Part of a small language model's weights.
Size: 12 layers, vocabulary 1291, 8.07M parameters.
Each number is 200 + 40 x the weight over the matrix's rms, rounded and kept within 0 to 999. Layers, rows and columns count from 0.

# gate: layer 2 MLP gate, 512x256, rms 0.182, rows 240-248, columns 128-255
# up: layer 2 MLP up, 512x256, rms 0.187, rows 240-247, columns 128-255
# down: layer 2 MLP down (transposed), 512x256, rms 0.0874, rows 240-247, columns 128-255
gate240,201,170,184,208,233,212,210,285,182,260,187,333,217,219,236,161,256,243,170,220,241,180,132,174,195,187,262,248,188,161,234,178,212,144,264,174,184,234,188,224,144,249,181,203,182,171,166,150,205,218,250,183,198,208,166,268,134,184,165,148,199,203,207,102,140,262,205,254,204,125,195,195,150,151,145,182,185,225,275,177,203,229,170,199,206,257,241,129,199,155,170,187,176,217,146,183,292,263,200,246,203,216,122,194,220,301,225,72,238,178,160,222,223,243,178,201,209,191,192,142,268,189,139,217,199,138,190,241
up240,177,197,170,147,217,236,184,119,221,195,187,291,199,293,95,181,308,193,207,246,211,215,228,234,144,239,121,176,221,240,234,197,162,220,208,225,250,233,219,243,273,218,170,225,221,177,205,173,210,254,122,247,113,238,235,188,219,234,154,178,183,217,133,194,206,285,211,192,172,251,127,200,285,192,210,124,239,160,176,202,186,230,140,104,195,169,162,218,242,231,199,138,233,169,171,209,244,284,235,208,248,145,256,292,174,199,184,274,156,221,241,227,227,213,189,220,210,243,252,117,206,215,168,171,225,107,204,173
down240,190,175,186,216,152,129,259,214,153,163,219,170,175,217,197,205,190,223,174,124,192,170,266,175,184,206,296,179,242,202,248,201,96,185,195,223,162,189,216,254,146,112,205,168,203,222,274,228,147,190,154,237,205,179,141,263,210,191,207,259,191,165,187,211,213,157,313,200,215,191,212,192,236,277,228,163,275,204,94,247,191,139,262,221,216,141,216,170,143,186,180,237,189,211,201,200,181,135,264,169,228,251,209,164,205,151,143,238,248,234,214,148,204,234,178,191,184,96,199,204,118,233,163,181,207,248,209,155
gate241,276,171,249,164,191,209,185,166,234,234,172,186,120,162,238,222,206,253,223,211,165,236,309,180,190,173,181,161,244,255,150,186,226,183,173,176,165,217,190,149,209,188,179,154,216,199,152,219,187,210,234,241,184,167,224,187,181,144,220,186,206,246,195,221,173,217,250,211,205,214,207,189,184,133,172,245,203,214,241,174,211,169,191,216,160,107,165,161,145,252,125,243,176,228,245,119,247,255,148,194,222,188,245,197,238,132,211,211,284,275,185,207,200,189,240,229,233,222,185,181,222,236,213,195,214,174,145,132
up241,232,166,241,165,198,185,206,255,161,194,196,206,232,122,124,148,176,108,197,159,181,144,167,212,160,263,173,295,245,222,197,166,203,281,219,177,229,187,211,194,189,225,223,228,231,222,239,257,161,195,241,158,227,223,156,200,164,259,253,199,220,134,205,169,210,162,192,234,106,127,195,152,211,210,193,136,174,232,172,208,173,180,193,188,268,223,166,249,199,184,212,168,164,130,137,241,252,246,256,181,264,177,216,158,200,238,273,135,197,138,233,236,176,265,207,209,218,254,207,176,164,133,211,190,107,249,317,206
down241,189,181,188,205,215,129,177,236,204,219,247,199,178,209,205,260,237,220,189,189,180,216,284,222,196,196,177,251,218,187,220,230,194,204,111,177,171,182,169,210,204,177,218,174,152,221,231,199,205,174,210,225,256,155,273,207,197,172,202,165,222,168,207,220,143,197,139,213,129,247,168,214,209,214,217,313,284,226,127,139,137,231,196,191,242,186,222,178,152,268,121,148,163,278,212,263,209,225,229,247,224,241,163,181,244,263,182,235,149,180,192,169,293,124,289,148,190,233,210,194,176,212,137,116,184,167,181,285
gate242,182,184,169,127,283,173,160,165,224,259,254,190,229,212,209,241,208,184,256,243,204,133,206,219,216,230,178,189,131,137,272,186,243,228,181,251,191,204,119,189,238,255,224,197,198,171,133,164,157,180,201,206,204,204,174,247,272,181,231,163,231,230,177,131,155,164,174,262,272,193,84,197,223,152,126,219,228,213,211,271,131,161,216,213,142,229,173,266,197,187,243,208,189,212,260,250,259,183,185,182,219,271,140,219,251,203,213,185,146,197,244,137,204,183,257,149,205,114,198,309,146,217,230,237,156,229,141,242
up242,184,198,204,226,150,201,212,195,202,235,157,235,200,204,171,164,238,218,107,173,156,273,172,216,203,277,201,230,182,199,200,273,161,193,219,147,192,234,203,227,194,147,190,147,174,147,306,205,216,199,200,188,295,189,195,231,178,133,169,243,232,220,198,187,221,252,288,180,196,293,200,191,97,193,210,125,103,184,236,198,220,186,230,151,152,277,188,180,204,169,203,160,118,159,206,314,149,273,220,165,234,237,227,197,160,200,218,172,134,204,150,209,122,256,244,232,180,182,180,256,216,240,202,136,184,219,203,140
down242,268,127,283,159,217,172,169,255,225,148,166,190,236,189,280,219,205,247,207,181,224,141,190,206,152,281,179,182,181,159,174,219,212,205,227,190,197,187,171,199,162,226,202,199,262,171,126,107,196,120,148,188,151,168,146,152,242,210,180,158,199,208,255,216,209,185,249,179,173,254,175,162,184,194,193,194,257,180,145,166,223,205,262,208,193,243,154,147,218,222,249,141,231,208,192,255,150,184,229,162,204,201,240,174,222,201,200,258,199,200,234,135,202,179,164,232,204,145,193,240,241,207,207,262,205,250,162,231
gate243,178,175,248,225,210,206,163,270,154,241,298,200,182,191,177,183,206,169,148,140,177,258,253,150,184,179,157,208,212,174,249,132,250,260,210,162,178,157,236,221,184,167,221,192,194,254,112,159,228,232,210,189,206,168,208,125,180,229,172,224,189,210,153,205,244,191,182,272,149,137,244,213,199,199,217,207,156,178,190,201,253,224,238,201,194,191,199,206,203,223,202,205,241,220,256,182,198,220,207,239,207,184,206,166,284,196,276,217,227,152,187,210,168,146,202,195,155,202,241,209,199,258,261,218,238,206,168,254
up243,235,196,255,243,232,194,192,185,252,215,198,151,236,249,186,211,273,239,217,205,203,281,205,196,169,237,155,306,156,274,275,130,253,190,153,240,181,182,240,201,187,162,200,145,199,174,102,146,182,194,193,215,189,91,214,169,152,260,182,240,203,223,193,200,171,173,192,212,179,207,206,222,236,149,167,116,227,102,152,226,252,206,256,208,231,179,217,159,246,118,161,181,191,201,230,182,198,208,185,185,151,219,217,153,240,139,259,203,188,176,170,157,254,131,133,178,159,180,181,242,161,105,226,268,184,230,108,139
down243,161,198,251,199,232,147,141,195,152,189,230,242,248,180,210,189,267,153,199,218,198,199,186,246,203,222,128,254,216,224,259,207,295,166,170,194,166,193,129,180,186,145,250,192,143,209,152,168,301,169,241,205,195,259,146,193,202,206,206,171,171,237,233,194,183,172,255,266,199,160,227,178,198,199,224,176,224,195,144,253,234,245,183,179,128,241,152,192,170,163,124,222,183,143,172,149,133,198,137,143,199,214,141,242,223,177,135,231,210,211,252,90,258,273,143,167,199,207,213,216,169,239,210,165,219,233,178,146
gate244,212,198,153,284,245,240,212,188,182,213,166,187,301,213,243,235,223,241,235,246,151,225,195,148,124,186,248,114,236,165,205,246,181,195,209,173,233,159,247,173,240,201,209,238,236,216,227,234,167,216,164,253,85,233,214,97,193,191,111,225,218,144,230,210,208,201,137,265,181,162,203,240,221,184,269,159,172,185,124,238,255,208,173,221,204,174,179,170,229,237,144,210,231,236,189,202,224,239,178,124,146,163,277,151,242,186,230,215,271,199,210,165,274,254,207,164,215,121,270,227,178,242,183,204,192,152,290,189
up244,194,218,248,112,137,248,173,199,214,193,115,207,140,172,220,200,227,159,237,235,170,165,252,213,238,224,200,209,142,229,217,202,225,171,180,276,176,234,170,224,152,223,224,229,230,154,270,188,197,181,215,185,193,226,206,196,139,190,205,92,207,193,273,263,178,183,188,205,229,277,200,204,231,193,184,257,168,226,206,185,215,237,223,219,183,208,234,227,250,179,228,169,103,231,289,205,245,221,224,227,223,199,161,227,244,199,202,221,92,200,186,141,257,273,156,270,297,244,222,174,276,225,219,179,166,276,124,219
down244,257,169,190,226,226,213,215,156,177,232,145,167,195,194,188,277,123,262,191,218,267,166,189,230,253,197,245,234,201,247,195,193,224,259,202,258,133,135,219,257,165,168,160,163,221,190,233,142,180,277,219,162,165,173,171,238,301,275,191,159,255,177,190,187,179,206,96,215,204,189,220,236,141,259,247,222,243,211,197,183,155,254,213,184,244,191,124,201,134,197,227,188,222,168,209,177,211,178,210,192,274,199,165,225,174,241,273,227,247,254,287,184,177,175,270,250,180,157,163,323,184,189,203,236,247,264,161,221
gate245,167,194,185,213,221,198,213,141,263,178,133,185,221,183,184,241,243,171,160,217,177,134,159,187,174,258,207,226,172,140,227,195,166,237,243,161,164,173,232,211,176,224,237,203,185,123,217,246,139,248,168,219,238,131,120,244,291,208,254,154,196,197,172,170,234,122,148,153,178,205,227,272,218,239,212,185,144,221,173,185,210,185,224,189,203,196,143,165,204,172,229,188,178,250,180,249,228,228,176,175,214,163,208,201,187,238,206,265,194,291,216,253,173,188,172,195,275,239,189,253,175,165,161,183,161,133,143,143
up245,222,174,187,175,227,249,156,213,232,187,165,216,273,262,191,158,211,132,207,183,154,109,179,256,174,221,147,128,205,161,216,273,176,241,215,206,181,206,227,141,279,217,246,180,208,235,156,184,174,196,103,205,190,282,175,91,250,176,260,218,134,184,185,167,274,210,184,200,201,214,153,208,198,179,199,142,220,212,152,309,258,145,194,198,136,206,131,218,223,258,189,246,230,240,178,214,225,215,204,239,240,179,141,231,207,144,124,196,204,212,250,192,271,239,189,184,235,215,232,205,270,175,210,159,149,172,194,184
down245,192,166,225,165,225,233,169,225,221,181,198,303,179,234,201,167,251,164,188,271,208,238,224,235,215,151,232,178,214,240,151,228,169,157,216,182,127,142,209,217,208,237,214,287,278,244,158,252,174,216,199,143,218,169,218,232,267,253,179,245,153,189,240,200,249,189,168,211,160,198,210,249,163,174,328,209,184,253,208,293,103,205,320,220,186,204,196,178,254,164,216,191,229,220,195,234,218,177,138,238,268,216,182,254,173,286,164,144,197,205,263,111,265,205,274,246,193,222,255,222,146,256,248,186,264,160,207,178
gate246,262,141,209,216,238,208,187,203,156,222,220,210,166,170,242,241,213,136,194,199,213,205,232,250,214,287,167,174,216,261,167,188,205,204,187,209,132,155,216,206,270,153,189,194,126,236,215,232,212,228,192,193,212,218,173,227,212,217,164,218,192,134,195,183,177,148,197,251,220,204,173,191,188,196,200,165,215,288,154,267,218,226,252,228,163,237,172,154,195,205,214,186,217,243,207,189,163,192,163,182,224,158,140,196,156,171,135,196,223,149,175,254,205,240,222,194,206,223,216,262,160,185,188,206,191,193,203,134
up246,162,173,146,205,223,147,130,217,88,150,237,242,202,218,216,243,233,181,229,184,224,235,266,188,184,185,138,175,223,235,225,148,246,129,196,174,176,165,159,142,233,132,174,236,190,223,216,274,174,223,233,286,240,184,224,265,174,106,211,213,257,204,149,178,183,252,233,195,204,228,214,206,181,240,185,186,177,202,152,253,181,238,198,207,126,280,244,201,214,254,215,213,170,211,128,196,238,212,225,165,144,177,264,326,187,227,223,206,178,220,232,167,202,188,190,239,175,178,190,163,178,154,219,185,237,207,199,193
down246,144,209,217,206,177,185,194,217,213,169,182,214,225,235,197,233,211,122,180,116,212,209,169,211,218,236,152,196,199,262,168,242,201,136,134,160,228,227,176,200,186,135,187,193,179,195,103,173,221,218,193,249,253,186,212,204,224,162,241,146,227,172,208,124,210,237,164,144,207,174,216,211,234,178,243,218,163,224,197,241,139,139,197,173,123,233,192,161,181,182,143,213,204,270,144,177,235,286,177,218,130,213,266,268,222,204,214,199,190,287,245,168,188,162,230,185,164,136,188,181,183,177,234,161,150,249,208,231
gate247,192,246,207,235,169,210,129,191,137,101,144,172,223,200,221,218,188,166,199,199,210,211,167,165,171,262,210,207,162,223,165,185,200,163,182,202,133,235,214,155,237,210,204,148,179,157,178,234,228,115,249,167,204,244,128,266,270,197,230,249,265,202,128,255,269,163,172,269,276,235,140,189,135,186,125,272,169,192,275,258,200,262,245,238,242,212,135,214,223,277,244,195,258,215,142,234,240,244,149,237,224,242,265,164,291,240,199,180,231,287,218,172,285,288,227,208,190,177,232,171,213,177,181,190,171,218,186,158
up247,177,179,170,263,170,265,152,224,154,223,170,175,194,206,235,180,182,172,272,232,228,226,216,187,168,151,230,195,265,144,172,281,193,201,184,234,231,208,240,217,149,275,141,215,188,264,181,233,258,231,217,198,191,246,191,205,154,191,236,194,182,216,139,201,188,205,216,225,201,98,157,138,149,180,144,195,219,162,182,224,195,215,198,195,179,119,227,237,236,254,212,255,200,207,256,238,231,238,172,244,196,203,252,248,144,209,164,195,165,213,221,186,235,219,169,231,191,155,242,247,214,211,232,192,100,186,205,200
down247,256,253,191,260,204,170,152,239,242,172,190,176,195,184,185,202,163,148,216,127,239,276,120,158,145,290,198,216,179,191,124,203,285,189,149,253,167,212,195,230,189,127,154,178,204,167,181,217,158,141,228,178,202,166,216,217,166,247,222,204,177,200,139,258,277,196,121,243,182,205,210,154,200,236,228,165,169,207,163,171,183,191,157,209,178,158,226,173,242,242,196,314,234,208,187,264,222,166,132,203,165,208,180,218,256,207,236,184,235,228,309,216,236,161,183,219,204,220,254,212,215,203,216,238,177,257,191,173
gate248,136,102,208,210,158,293,195,199,220,245,241,250,215,183,214,196,152,150,204,156,168,204,149,200,220,150,216,186,165,207,230,230,140,128,247,274,189,149,231,190,264,186,157,120,179,160,193,248,141,225,168,246,218,221,241,138,251,244,191,149,225,172,119,183,151,231,197,273,221,199,205,125,256,169,174,255,103,200,229,219,159,220,242,212,185,166,192,210,263,204,230,237,135,201,160,222,248,142,185,255,225,173,171,203,219,187,151,212,161,118,217,242,203,153,159,196,177,140,157,191,237,223,214,198,226,230,244,177